Part of a small language model's weights.
Training: a variant of Adam for these matrices, 225M tokens.
Each number is 128 + 32 x the weight over its row's rms, rounded and kept within 0 to 255. Layers, rows and columns count from 0. The size above them is the row's rms in percent of the matrix's.

# layer 2 attention query, 192x192, rms 0.0464, rows 0-8,64-72,128-136, columns 0-191
size [ 79  81  86  77  99  95  82  81  92  86  81  86  85  86  94  86  83  95 105 106  95 107  94 112 105 108  97]
[[144 133 158 152  78 130 140 126  59 107 103 208 182 111 142 176 142  99 143 128 185 111 111 142 165 159 167 136  46 133 116 113 159 127 106 147 143 166  93 149  82 118 130 111 157  92 155 129  75 121  95 138 208 153  64 115  89 146 134 103 105 155 157 126 146 155 117 120  85  87 135 105 117 147 166  54 128  97  89 129 139 147  99 171  62 176 148 133 117  89 172 145 144 129 104 137  76  87 123 125 164 135 134 146 228 162 110 105  74 188 152 168 157 142 153 171 135 118 104 169 169 134 137 125 164 111 126 143 178  93 148  75 145 165 124 120 128  77 162 105 122  73 112 130 118 107 144 108  78  63 121 127 131 126 187 118  64 143 145 128 141 108 129 158 103  60 115 166 176  94 172 152 124 149  71 148 125 126 143 119 151 123 117  87 137  89 157 133 148 183 149  99]
 [150 119  93 125 178 164 160  92 135 100 119  67 158 155  69 105 113 139 100 172  96 149 140 137 118  82 118  99 101 130  97 152 128 142 185 112 137  81  92  92 115 111 141 118 144 112 117 112 197 135  85 104 120  85 194 169 179 137 128 139 159  56 147 191 117 116 103 128  90 106 181 147  92 111 102 149  80 141 143 162  75 117 103 109 141 183 121 128 101 143 145 124  76 105 132 149 180 113 126 112 110 144 119  95  98 146 120 169  96 116 157 123 118 101 138  92 163 107 162 101 157 169  88 128  82  79 126  83 175 102  20 135  85  83 135 178 151 150 143 172 128 186 141 114  60 128 136 138 136 177 108 115 181 106 102 172 166 176 145 132 144 137 150 140 142  58 135  91  95 116  52 123 147 111 148 126 134 131 142 138 126  72 108 133 207 146 118 155 153 174  73 127]
 [116 133 126 143 169 169 155 117 129 119 110 146 138  99  43 118 113 121 110 174 108 153  92 175 119 126 145  99  76 142 102 168 159 132 203  77 121 166 102 160  74 131 132 149 161 142 128 106 161 157 138 110 129 134 163 170 141  81 127 130 148 110 141 142 147 141 109  94 110 108 128  93 122  94 166  84  96 206 152 140 131 147 128 102 106 196 111 111 114 110 139 163  84 115 142 163 132 162  79  74  88 168 145 108 168 194 116  89  91 141 161  92 125 111 129 158 134 195  95 129 129 156  90  96  47 130 118 121 162 104  89  92 187  69  72 150 188 146 111 157 169 164  91 137  97 169 112 150 139 114 101 110 146  80 109 129  93 175 118  94 113  96 106 117 153 133 112 144  65 107  89 176  98  42 153 169 126 161 106 186 101 121 128 192 147 130  98  92 196 122 144 129]
 [ 90 133 187 146 130  94 128 126 144 115 136 174 114 166 138 186  76 139 111  92 162  96 164 173 120 139 138 165 138 154 146 124 160 100 106 147 137  87  77 157 167 141 123 123 103 170  91 103 163 157 105 109 113 110  74  76 108 171 106 132  96 165 110 120 192 143 149 133 132 135 125  39 123  95 155  66 175 128 128 142 159 146 125 146 173  96 159 179 127  92 191  85 182 108  65 136 112 126 182 118  64  55 102 127 164 177  89 107 108 122 125  68 135 121  91 106 138 121  97 123 109 118 119  98 165 163 117 166 140 160 174  86 186 144 137  95 131 149 140  84 160 127 113 132 146 167 121 123 154 117  78 180 101 129 141  48 109 136 177 100 147 143 115 198 106 121  96 223 135 130 158 142 106 126 131 171 179 185  89 118 152 110 109  88 129 126 135 134  85 106 113 152]
 [156  95 145 153 144  97 107 158 159 165 106 107 136 177 170 157 149  79  97  77 157 108 146 119  88 147 109  92 133 109 107 121 121  88  76 144 146 175 152  93  86  58 134 114 128  84 178 171 173  94 197 163 163 124 123  94 135 178  78  93 108 151 103 100 112 136 157 134 222 120 193 141 131 156 111 141  98 119 161 113 148 130 100 143 115 103 117 163 132 132 132 108 183 135 188 110 114 103 119 133 151 217 141 120 178 140 130 136  96  93 165 166 111 183 139  93 152  89 135 133 120 167 110 118 155 145 139  98 162 109 162 119 126 204 116 143  79 125  90 110  86 107 216 157 129 106 144 117 147 118 148  91 119 168  78  69 110 110 111 152 142 162 167 120 148 112 130 148 178  92 124 185  58 120 105 140 106 131 161 119 129 104 112 167 117 144 159 139 229 104 139 168]
 [158  88  94 218 106 151 157 161 104  94 131  91  96 130  86 142 154 138 112 127 149  99  85 118 148 107 107 145  99 112 155 142 174 111 140  92 136 167  84  98 143 134 111 119 154 154 125 124 143 142 113  54 145 101 168 179 115  58 102 113  61 134 156 143 109  92 142 128  90  60 116  88  65 153 141 132 127 130 113  94  73 147  94 165 163 151 110 133  80  95 132  78  99 140 161 101 120 146 106  67 115 169 154  95 205 154 109 134 137 194  79 133 128  66  80 146 128 166 156 136 160 147 124 107 140 163 102  68 131 120  96 153  85 135 109 166 154 120 165 122 124 128 129 132  77 167  93 105  95 170 118 154 144 127  80 134  97 159 199 119  95 127 110 135 109 134  76 133 117 134  77 152 142  71 108 120  66 109 104 128 103  51 134 117 158 157  86 110 178 190 182 158]
 [142 198 189 202 174 117 181 121 101 154 177 164 110 100 102 103 155  82 122 119 198 111 107 150 144 134 152  99  81  91 107 115 168  94  83 110 118 116  92 159 146 127 119 107  97  91 175 108 199 163 114 175 174 139 180 150 104 146 126 109 120 114 124 130 107 130 136 106  95 108 145  70 140 146 145 118 162 163 138 211 159 157 147 117  74 172 102 132 103  74 138 132  78 125 139 172 143 185 141 133 113 163 110 178 160 155 112 148 145 122  66  50 109 113 100 127 133 131 145 150 193 102 101 114  70  94 145 118 130 128  63  87 158 132 105  88 145 130 118 136  93  94  98  92  83 179  99  81 142 172 169 118 104  93 204 157  94 131  91 122 101 152 130 169 100  84 121 111 144 112  93 150 187  77 132 128 142 175 129 135 107 161 116 156  97 163 109 150 130 148 126 144]
 [144 153  83 114 128 126 135 150 132 126 137 152 115 145  38  91 142 130 131 219 138 115 151 141 106 118 185  99  76 101 133 129  95 144 148 122 125 136 156 109 155 109  89 139 126 145 134 171 150 172 147 164 163  89 147 107 160 149  92 148 175 111 156 126 118 162 161  91  77  83 144 109 100 179 184 159  95 155  62  96  93  84 138  98  57 161 138 184 141 192 139 165 176  97 165 122 109 173 110 178 119 142 138 160  75  95 153 157 187 123 135 125 110 133 100 179 138 155 144 116 155 174 148  89 104  62 130 155 133  75 131 140 124  69 112 105 111 161  56 170 142 162 164 141 135 112 172 147 124 154 112 132 129 101  54  90  73 161 149 100 118 134 144 151 188 141 173 178 133 117 115  91 100 158 159 185 117 184  98 100 124 119 169 124 104 118 141 129 119 101 155 184]
 [170 180 112 153 160 105 138 156 137 190 190  63 149 144 122 114 177 160 169 125 167  85 143 166 124 120 156 126 105 108  97 124 128 153 120  97 157 166  99 121 130 108 180 129 120 103 123 129 162 107  78 117 191 167 171 113 149 124 137 143 155 135 116  73  62 139 150 201 102  82 140 102 117 190 118  86 144 130 160 162 110 178 143 120  59 112  69 124 155 109 163 126 130 132 132 145  86 186  76 150 137 205 178  82 173 144 142 128 122 120 105 114 127  77  96 125  88  66 124 120 119 133 102 130 116 155 171 103 133 152 129 181 125 122 135 143 142 229 126 202 101  88 131  85 108  83  92  80 135 115 136 136 149  95  66 109 110 161 141 110 101  87 162 143  75  84 115 129 113 116  62 105 175 150 152  91 115 124 136  94 133 164 147 140 102 131  99 104 177 121 160 151]
 [136 104 108 120  76 120 111 163 113 137  88 127 134 184 120 174 179 101 145  80 121 143 109  92 172 203 109 127 161 160 167 105 121 106 190 129 160 110 144  89 104 105 128 110  84 106 177 175 135 174  78 149  93 117 150 143 127 122 139 164 135  84 147 167 113 133 169 174 166  68  83 109 120 104 100 134 116 138  98 109 169 161 114  72 121 116 126 113 157 144  80 111 150 159 102 152 108 106 127 120 156 155 214 173 196 191  87 110 131 116 187  39 118 173 178 101 176 127 163 111 176 154  86  54 114 158 125 120 100  95 155 103 144  94 127 110 133 104 118 161 128  85 132 115  84 115 119 176 123 127  92 122 142  79 137 152 127 101 141  95 144 137 124 169 100 103  95 108 130  81 126 185  89  99 160  74 211 149 166 130  89 108 127 151 128 122  94 180  96 160 120 128]
 [100 131 180 127 159 154  95 154 105 139 169 119 177 109 131 168 152 149 115 145  97 136 142 140 166 178  99 159  69  73  74 155  97 129 176  77  89 101 104 137 131 174  91 126 139 114 128  84 159  79 138 142 140 126 131 141 180 171 108 141 160 145  86  83 125  70 132  89 157 146 137 109  89  81 132 124 184  90 169 156 129 117 173  82 115 173 155 105  77 121  75 106 106 120  97 174 166  65 151 117 126 127 153 154  90  78  95 165 121 126 136 168  80 109 163 118 105 117 158 101 174 124 127 137 134 113  70 129 155 147 174 155 138 146  81 119 186 117 165 125 166 152 173  81 142 126 100 153 123  75  81  78 130 130 161 135  69 125 143 123 174 168  75  90 118 137 133  41  45 150 112 135 128 124 146 130 106  61  94 176 135 100 156 145 117 150  66 115 144 170 134 156]
 [117  33  95 121  84 143 155 152  94  89 150 127  99 126 154 156 180 182 135 118 101  97 152 120 179 129 121 108 238 161 136 126 191 162 137 106 129 160 143 138 130 122 122 154 185  86  77 139 104 179 147 158 123 135 138 158 146 128 151  89 225  88  87 185 114 120 136 111 136 154 165 172 129 158 114 170 105 123  53 199 142 114 169 153 175 167 152 120 160 139 118  80 144 117 101 148 170 155 189 135  84 119 134 141 128  89  57 157 132 152 154  97 107 110 174 119 129 141 105 179 164 178  87 175 147 118 140 144 148 108 170  97 154 149  95 143 132 119 106 122 159 148 155 141 155  90 102 141  99  98 140  89 115 145 113 120 126 135  85 104 112 114 151  76  62  96 125 155  78  78 132  83 124  98 132 116 105 138 172 152 154  84 151 173 146 186 135 109 102 123 149 111]
 [ 53 102 131 180 159 132 102 149 145 167 117 145 113 138 111 127 132 162 156 117 141 154 142 167 108 107 187  84 150 186 173 139 145 128 145 139 180 118 136 144 102  91 126  82 123 174 101 109 155 113 133 147  87 151 136  65 126 134 101 129 124 125 119 133 126  91 101 110 111  78 129  80 134 160 107 149 123 147 168 124 159 184 125 132 162  88 150  94 126 123 148 163 230 102  98 114 102  88  92 127 166 174 155  91 165 143 104  74 154 115 163 117 130 101  98  78  98  79 167 144 141 124 132 137 145 199 131 156  94 133 134 126  99  99 104 151  78 111  94 110 159 140 112 116  93 109 150  80 124 108  69 146 147 124 119  72 101 175 127  89 131 189 111 128 107 108 121 203  82 144 100 112 174 193 104  76  83 161  83  12  69  94  90 182 104 116 145 115 106 148 128 112]
 [125 116 147 190 122 115 121 131 141 119 121 125 141 194 135 162 157 105 104 164 170 106 114 148 154 124 130 127  64 101 127 128 139 107 123 123 148 176  97 117 147  58 111 140 127 143 144 108 146 232 161 153 121 103 159 138 132  88  65  25 113 114 110 162 122  89  89 109 115 132  98 129 114 160 175  96  46 123 116 153 144  94 111 168 128 132  88 131 160  82  96  94 120 157 140  95  90 121 102 138 154 110  99 149 153  98 153 165 103 150 186 106 158 120 145  58 124  63 115 117 147 174 119 144 108 132 110 221 115 132 135 101 100 154 189  74 146 108 166 139  82 107 111 130  75  88 149 121  66 174 109  97 113 120  90 140  99 126  65  79 129 126 119  64  97  95  92 127 144 117 171  86 115 130 172 149 152 206 155 105 118  81 145 133 139 144 183 166 110 129 133  97]
 [134  96 142 124 151  89 148  98 130 141 121 129 159  85 143 154 184 171 121 131  88 146 138 160 105  95 141 109 125 155 135 142 101 120 110  79  93 112 125 135 138 149 127 149 111  94 140  80  93 160 104 162 123 119 126 102  92 114 130 203 182  81 128 132 117  91 143 204 205 143  91 149 147 113  96 148 163 105 103 149 127  87 123 114  98 191 138 100 139 124 157 134  66  79 166 171 153 185 143  49  59 146  91 137 120  80 138 128 115 134 136 144 101 177 169 145 107  97 120 127 137 144 119 127 186 139 116 145 164 153 164  98 171  63 107 121 185 145 140  86 165 134 130 159 157 168  64 111 194 138 171 114 125 176 118 155 115 106 181  89 159 162 126  53 149 141 133 104  91 110 158 131 110  91 131 111 196 136 143 148 196 119 159 206 179 112  68 129 156 154 166 103]
 [164 135 116 166 122 111 171 126  90 109 148 112 168 132  90  52 118 120  59  87  56  88 130 136 160  95  90 186 126 129 140 146 130 126  66 168 134 138 106 187  63 154 119 109 156 131 161 130  83 138 134 135 101 140 123 163  73 177 142 134 101 130 113 165 184 128 166 186 185 116 155 145 176 132 121 135 118 100 129 135 107 115 117 124 125 136 137 192 119 108 131 148 140 116 131 185 133 138  86  69 159  62 152 149 133  83 122 155 143 125 122 105 118  80 146 129 131 134 124  89 133  92  89 136 144 200  74 123 169 141 144  89 130 135 110 139 142 120 106  72  97  95 124 130 174 136  92 118 151 140 131 109 107 203 182 206 133 120 205  99  91 201 163 151  71 113 108  88  55 124  82 128 131 127 130 116 173  89 136 163 160 126 156 184 128 189 133 160  97 137 153 128]
 [ 95 132 116 107 136 121 157 151  91 133 161 110 129  52 146  78 153 124 165 118  99 173 153 174 166 151 152 148 155 156 128  88 140 117 103  89 119 103 138 129  76 140  80  55  94  38 146 118 131  99  94  88  39 121 105 123 161 112  92  99  76 116 147 122 225 143  79  94 131 123  74 130 143  59  93 138 142 116 103 127 100 103  94  91 124 162 155 112 167 166 118 106 102 162  47 164 137  74 159 108 136 154 142 109 139 176  76  99 152 127 103 155  96 132 137 119 153 134  94 138 140 174 135 165 170 142 126 128 136 138 148 137 130  95 127  95 180 136 139 144 104  89 148 168 112 115  89 100 171 113 133  81 136 130 126  27 143 118 186 132 143 127 188 117 140 119 185 108  96 104  97 125 171 133 141 124 102  66 129 123 144 161 160 181 179 150 112 115 190 129 130 113]
 [140 133 150 142 155  89 144 134  73 191 192  98 113  68 121 150 172 123 121 126 114 108 121 142 128 136 177 188 129 146  90 118  91 130 118 138 140 145 107  75  84 197 138 100 157 137 162  97 107  92 148 125  81 117 141 147  92 120 101 193 112 105 119 143 175  55 133 137 145 123  89  92 115 109  92  87 154 110 162 138 124 158 126 137 193 122 106 114 102  96 103 143 103 108 126 116 121  98  79 144 107  97 120 125 111 104 151 163 141 154  96 178 113 155 149 120 105 179  72 140 133 138 138 145  95 125 162  70 139 145 129  87 114 105 126 173 186 129 197 124 123  71 190 104 176 194  57 144 139 104  96 142 117  43 154 140 181  86 154 157 143 157 131 137 118  78 106 152  98  89 154 165 113 124 156 106 177 117 158 176 143 127 160 143 135 185  34 159 134 191 128 168]
 [ 95 132 129 119 167 102  85 113  95  94 107 133  53 167 178 127  66 129 151  92 163 135 133 101 127 165 121 120 142 148 136  93  80  87 171 126 146  79 200 148 153 159 155 119 146 158 123 148  72 169 184 113  88 129 131 146 117 102 125 128  42  83 109 111 132 144 177 133 133  60 146 136 160 150 116 150 128 126 119  63 140 121 167 113 124 147 145 182 122  92  95  86  69 147  74 141 185 146 158 121 136 129 154  77 159 102  93 121 150 148 138 105 219  97 102  83 159 107 186 144 161 133 166 109  81 116 134 186 138 188 164 117 119 158 114 136 115 177 137 104 138 151  76 136 157 154 168 110  84 128  72 166 161 115 110 132 157 127 158 117  93  77 125 161 176 124 123 112 130 134 157 110 157 211 179 132  96 106 113 145 138  95 189  96 147 105 124 137  79 113 161 174]
 [169 140 149 177  68 146 146 174 146 108 145 109 121 148  60 132 116  73  86 154  99  84 117 177 123  86 115 108 131  87 123 140 134 130  95 131 118 179  88  91 114 169 135 150 111  77  92 114 184 142 118  93 100 114 146 117 128  74 107 124 132 125 106 187 114 146  93 150  86 154  83  71 149 142 137 132 143 162  98 210 134 141 145 114 142 154 114  87 133 130 123 126 156 150 157 124  88 152 117  92  75 122 119 151 128 136 137 141 102 167 134  85  97 143 151 187  72 139 128 109 158 165  67 108 152 202  97 162 117 107 118  62 135  97 141 126 105 115 115 103  82  81 145  90 203 145  76 153  85 113 122  83 171 128 121 160  71 142 135 140 142 184 114 115 100 140  88 185  76 159 150 110 109  31  96 157 159 192 123 189 122 150 128 165 130 167 111 163 168 132  94 103]
 [190 131  92 114  92 148 127 122  69 136  80 116 129 130  90 104 157  72 116 163  77  79 109 151  64 123 118 107 181 110 141 106 131 181 105 125 147 120  74 124 196 129 162 195 172  68 101 140 108 169 111 121  85 105 146 126 161  83 110  84  96 118  98 128 148 100  96 154 108  99 104  61 122 142 166 107  73 186 102 173 115 126 163 144 156 144 118 117 145 128  82 111 120 202 109 166 149 189 106 112 116 199 154 131 121 132  92 117 133 145  89  82  87 114 176 108 145  63 107  63 183 152 159 127 150 130 142 147 141  85  99  80 176 154 117 105 130 129  83 112 105 135 133 124 160 171  49 100  95 131 132 140 134 151 114 162  92 149 107 132  86 141 137 110 122 131 179 142  78 128 114 118  77  96 145  66 139 175 131 174 148  99 165 142 124 189 120 167 143 124 144 164]
 [101 148 149 111 144  93 126 111 195 173 132 112  89 114 147 100  83 152 154  97 128 180 193 139 156 111 188 125 146 196 130 185 149 133 179 111  93  56 180 131 124 119 151  82 173 118 123  30 110 132 115  89 130 162 157 161 114 151 128 118  80 160  93  56  81 120 118 140 115 142 152 131 162 147 131 121 145 193 126 133 191 126 208 140 116 142 131 155 163 132 172  81  88 164 185 130 146 130 163 143 181 200 100 150 113 164 122 119 122 129  91 183 164 152 175  97 155 148 161 131  91 144 140 154 109 139 160 163 137 127 145 118 112 179 113 117 201 155 142 117 115 127 123 130  97 180 130 132 151 115 106 111 134 132 108  79 170 113 168 142 123 162 109 122 120 196 125 106 157  85 175 121 177 165  94  51  98 133  99 129  99 123 129 108 142  76  99 159 149 102 153 147]
 [105 134 145 129 144 132 165 117 201  74 119 113 110 118 111 165 104 164 157 159 174 112 102 111 108 132 137 118 110 112 146  95 170 136 112 139 105 133 106 145 131 168 125 116 156 122 158 128 143  83 152 174 165 118 146 119  99 120  62  99  92  96 105 150 121 145  89  59 180  89 131  95 158 148 157 122 116 168 138 105  75 107 170 189 162 153  75 142 182  46 175 146 138 118 110 105 147 136 117 125 204 133 112 106 130 136 116 178 122  47 163 156 202 115 166 121 143 106 125  90 176 105 139 192 147  92 102  64 123  83 104 115 153 120 127 109 106 122 117 141 141 113  93 118  85 186 149 152 114 120  95 109 139 135 242 145 187  73 168 131 138  90  93 134  74 134 145 118 121 127 109 103 172 108 175 110 161  98 118  76 179 110 167  81 129 121 120 111 124 138  53 142]
 [130 157 154 171 126 175 126 149 130 133 126  82  96 118  67 155 102  77  65 147 151 108 127 167  83 109  88 147 173 122 104 134 151 157  57  88 103 178 100 199 135 117 145 134 150 133  74 151 129 144 154  99 126 146 141 192 134 130 129 137 113 131 119 105 149 122 144 151 100 101 114  95 142 133 175 131 126 160 163 123 130 153  96 115 151 201 139 119 146  99 108 114 160 171 119 129 160 163 102 113 111 124 159 157  86 174 104 157 141  96 108 128 104  92  92 152 158 131 101 141 138 116 156 109 163 137 139 123 127 172 134   9 124 123 117  79 155 193 114 179 132 172 128  68 186 171  94 120 136 154 104 102 179 143 131 137  80 152 115 149 126 134  74  70 126 124  85 157 109 156 117 143 124 106 146 175 199 231 145 124 142 122 171 109 101 158 134 191 157 202 187 164]
 [203 128  96 137  89  93 169 179  91 116 161 106 127 113 117 118 161  84 130 154  95  63 140 130 148 179  86 141 113  86 175 137 133 144 100 130 136 133  55 139 123 150 168 136 133 115  42 174 126 147 108 128 112 112 131 129 106 105 105 105  91 146 130 126 162 147 181 121 110 146 132  73  96 145 131 165 144 148  90 139 151 120 149 156 126 141 143 116 113  38  97  74 145 172 133 167 106 109  78 176  89 147 154 161 135 156 137 139 173  98 125 158  71 179 118 149 160 132 170  73 136 128 125 140 118 138 130 130 159  92 126 124 149  98 131 162 173 123 160 162 160  55 169 120 154 181  67 120  98  98 102 152 206  94 157 107 160 155 113 146  92 133  90 173  89 180 146 101 109 140  91  42 132  68  75 137 146 134  67 173  92 129 131 185 121 128 120 143 185 131 133 158]
 [158 161 109 214 126 126 106 153  71 147 112 131 132 161  80 155 118  86 157 137 169 109  92 125 156  88 174 162  84  66 132  78  89 142  82 130 118 163  83 134 137 117 119 163  77 113 159 169 155 187 173 136 189  95 110  93 109 126  89 108  88 175  73 220 168 121 129  84 124 123 118 150 157 173 108 109 194 125 103  93 131 122  87 142 160 126 143 137 100 142  82 169 145 108 110  95  64 121 119  73 125 102 106  86 158 149 171 118 146 139 125  72 108 126  75 139 102 113 102  69 205  97 168 103 139 112 106 149  87 107 138 188 154 108 134 160  91  89 129 151 160 135 109 153 145 105 149 130  83 151 106 185 101  83 119  87  82 144 140  78 134  77 127 111 117 105 161 157  98 139 150 133 137 119 147 175 151  98 154 144 133 150 146 102  88 107  71 147  87 100 135 102]
 [161 145 134 131  82 109 142 141 112 166 154 198 132 121  95 154 179 121 156  81 167 182 129 145 156  66 108  63 140  83 168 138 104 113 118 163 132 156 107 106 129 138 149 127  88 170 148  78  80 117 183 137 118 141 122 208 163 122 146 153 132 104 141 108 124  78 158 127 120 139 104 139 142 152  91 128 196  91 139 163 176 161 142 144 102 152 137  90 118 145 133  83 138 169 150 193 109  90  74 110 130 130 147 112 185 167 149  84 134 116  75  97  66 150 126  78 127 122 149 111 181 135 219 116 102 157  89 101  75 124 134  67 109 116 112 137  89 146 129 144  91  87  99  95 134 109 100 133 128 108 110 173 169 187 129 146  82 109 213 107 170  76 122 130 133  87 146 120 190  95  95  82 103 119 122 124 146 121 123 191 161 148 162 157 123 195 130  91 152 124  97 134]]
# layer 2 attention key, 64x192, rms 0.0468, rows 0-8, columns 0-191
size [ 88  92  88  94  96 100  96  99  90]
[[152 118 155  99 131 111 149 163 103 117 162 136 123 161 157 152 125 183 186 129 152 134 110 112 165  53 102 168 102   4 116 160 125 102 106 118 177 171 165 144 153 125 175 104 123 109 124 148 157  88  94 144 135 200 117 165 120  97 162 129  60 133 164 149 138  88 159 153 170 143 137 163 155 170 121 129 194  59  83 140 108 131 144 109 157 139  98 161 165 107 149 100 125 143  97 138 173 160 143  95 136  76 118  92  94  62 128 142 129 152 184 115 103 130 162 129 101 111 134  64 125 175 128 170 117 163 150 152 107 107 137 166 117 180  65 153  93  96  71 120 136 136 130 120  87  72 171 158 146  87 157 122  86 151 118  73  93 118 121 205 136 141 141 148 177 140 115 139 153 103 121 112  87 163 104 159 124  99 158  89 142 175 124 181 126 134 127 198 104 106 149 125]
 [ 75 160  92 121  79 133 152 104 144 143 149 159  92  94 119 147  94 136 103 119 116 134 118  22  95 179 122 162 150 143 174 130 156  89 159 182 163 119 138 134  83 137 134 182 178 135 126 144 120 177 132 134 144 133 167 105 124 111  89 110 123 140 113 151  77 133 147 134 107  75 152  83 162 151 132 140 128 152  77  89 106 160 111 133 167 120  97 106 136 153 187  60 140 190 107  99 114 131 162 203 105 149 118 116 176 142 158 133  56  90 122 151 127 168 126 145 127  69  90 169 112 123 116 127 169 111  95 181 138 186 116  79 144 152 178 136 148 134  59  38 121 175 131 136 129 100  79  91 147 136 147 142 107 191 102 153  63 104 117  58 150  49 169  79 144 139 150 157 102 109 115  80 139 123 106 149 175 137 133 134 135 108 106 111 122 167 114 164 128 124 128 143]
 [146 113 130 144 104 127 108 120 163 131  79 160 131 111 166 163  50 146 168 152 131 167  77 102 122 162 182 134 111 112 147 130 212 141 145  71 136 158 125 136 105 121  90 130 119 147 101 103 101 174 102 177  75 132 125  56 138 133 154 135  43 167 159 169 145 117 134 130 141  76 100 128 133 102 164 124 100 145 134 178  96 230  92  90 167 180 107  67 164 150 119 109 175 126 132 114 144  92 129 132 125 111  86 160 171 189 140 110  85 180 152 152 151 132 101 170 133 162  99 122  89 104 170 106 156 130  66 157 121 145 157  82 123 118 154 127 133  99  90  93 120 153 125 146 106  69  95 126  90 126 158  71 119 142 119  98 166 125 133 108 133 141 113 149 164 149 107 180  27 120 188 142  94 161 127 150 159 143 104  97 124  90  94 117 103  67 124 109 110 159 151 163]
 [ 78 121 127  82 153 109  65 142  72 140 182 102 108 158 135 132 146 121  96 157 150  71 106 191 156 123 161 148 107  52  79  70  86 137  96 114  99 124 130 143 141 136 130  90 155 149 142  59  96  93 116 132 135  88 114 157 150 115  64 137 118 120 171  97 133  98 177 195 126 143 154 107 110 134  69  34 143 110  84 148 102 110 139 143  84  98  81 139 109  98 112 141 111 162 134 134 141 122 159 124 122 110 150 148 111  81 141 108  99 166 130 107 126 141 168 159 141 110 135 110 198 152  92  79  87  96 118 139  86 110  98 190  94 133 151 113  90 114 143 198 136 126 146  96 136 140 184 148 102 157 134 176  74 130 118 118 115  87 147 177 100 146 173 196 145 145  86 141 192 181  47 158  77 168 106 156 134  99  95 103 150 117 140 147 126  90 135 141 148  97 170 132]
 [ 86 116 171 118 144 135 100  91 121 141 110 154 166  97 115 128  90 147  87 108 164 133 109 139 134  90 168 111 126 151 143 114 103 122 121 127 103  88 126 127 161 180 120 155 127 174 141 200 122 157 169  72  83 159 103 138 149 142  90 145 123 127  87 126 137 148 202 196  81 141 155 154 194 164 100 138 102  84 125 165  99 128 110 145 143 109 117 139 116 107 111  95 131 136 128 110 140 151  98  77 130 102 130  87 124 180 116 102 141 192 139 126 165 112 111 199  87 108 135 115  87 194 103 127 177 169 117 105  61 134 142 140  80 101 162 110 158 141 160 101 136 176  99  56 115 134 188 129 169 145 167 166 160 123  65 101  74  82 139  84 115 115 111 181 127 124 111  98  83 144 142  97 103 178  61 159 140 149 158 168 163 125 181  92 181  90 149 232 113 147 135 125]
 [129 139 178 151 111 177  69 172 103  70 134 143 100 138 140 144 142 112 117 141 118 141 113  87  94 125  54 130 196 107 147 123 135 113 129 111 154  99  93 174 159 139 107 127  63 141 128  94 138 152 155 189  72 110 113  99  58 143 109 114 106 150 143 157 109  95  99 190 146  93 118 103 141 169 150 155  89 155 162 155 148 124  86 120 203 105 107  64 148 144 160 130 149 116  93 123 113  78  44  94 171 157 126 166 108 163 101 149  87 110 161 112  95 182 141 179  63 140  95 186 176  76 129 128 119 153 110 156 199 148 126  58 124 124 145 117  75 122 168  98 114 147 143  90 151 110  44 135 108 127  92 136 122 191 141 159 113 102 160 122 109 151 126  98  88 110 113 137 116  92 139 125 145 108 134 156  88 144 140 118 119  95  95 195  87 191 162 140 138 114 158 111]
 [103 151 129 138 153 195 166  64 189 144 128 121 158 144  94 158 141 141 176  88 133  83 107 112 166 191 112  78 177  86 185 113 179 162 122 137 141  96 135 159 137 116 113 141 136 141  75 143 116 186 149 139  96 113 101 115  19 129  84 130  90 117 138  96 146 103 111 179 108 144  79 140 108 144 167 170 142 158 134 127 126 108 117 155 153 112 114 167 175 101 179  82 147 143 125  91  87 102 163 135 193 178  75 130 202 137 101 138  70 120 110 173 112  88 132 188 137 128 116 187 132 137  87 104 168 123 115 154 202 140 178  91  98 116 147 130 136 107 147 130 173 155 162 110 139  95 119 113 118 103 169 123 162 162  93 127 133 124 221 100 103  73 154 147 149 138  96 100 138 119 160 138 146 147 118  95 102 125 142 130 156 116 149  74 154 117 148 131 136 159 198  88]
 [221 108 119 106 108 163 167 127 190 174  95 137  67 143 147 128 107 123 169 132 123 119 180 131 112 170 104 121 105  81  89  90 131 178  77  63 146  61 130 126 141 145 151 109 138 133 119 126 123 127  79 160 129 139 125 126 139 154 157 116 129 173 166  94  93 144 170 114 138 173 129 151  87 142 113 119 148 167 168 104 158 128 149 128 126 162 125 129 165 122 143 105 131  92 144 106 139  78  90 134 126 147 113 140 164  83 151 127 124 108 180 176  95  94  85 133  54 124 192  99  76 129  71 140 130 116 164 114 177 126 156 113 123 187 119 101  93 113 197 149 104 134 152 140 150  68 153  97 126  78  63 121 177  94  76 159 174 143 119 164 182 104 137 123 139 155 162  90 182 130 175  54 153 168 110  97  66 127 105  81  94 156 146 128  89 155 150  80 112 143  79  99]
 [ 91 114 105  75 173  93 158 143 143  88 177 176 101 118 136  93  84 154 110 140  89 127  98 165  93  67 130 144 143 167 124 107 141 136 145 186 173 138 158 145 163 164  85 133 125 139 162 119  95 112 140 135  64 188 139 141 112 135 159 174 108 181 140 145 209 118 115  83 183 161  68 150 142  36 140 116 149 109 137 153  67 109 122 170 148  93 108 128 166 109 139 148 138 134 179 160 107  88 151 140 164 110 139 197  55 113 126 150 151 145 145 104 119 161 134 122 122 148 112 127 146 100 202 148 134 169  97 141 116 152 107 131  80 167 122 127 176  84  46 104 157 171 168 117  87 126 130 136 180 103  96 120 108 105 134  99 172 163 129 107 142 124 141 106 129 178 172  97 121  76 126 166 164 121 105 133 174 104 149 125  60 119  94  74 129  99 162 106 166 139 189  99]]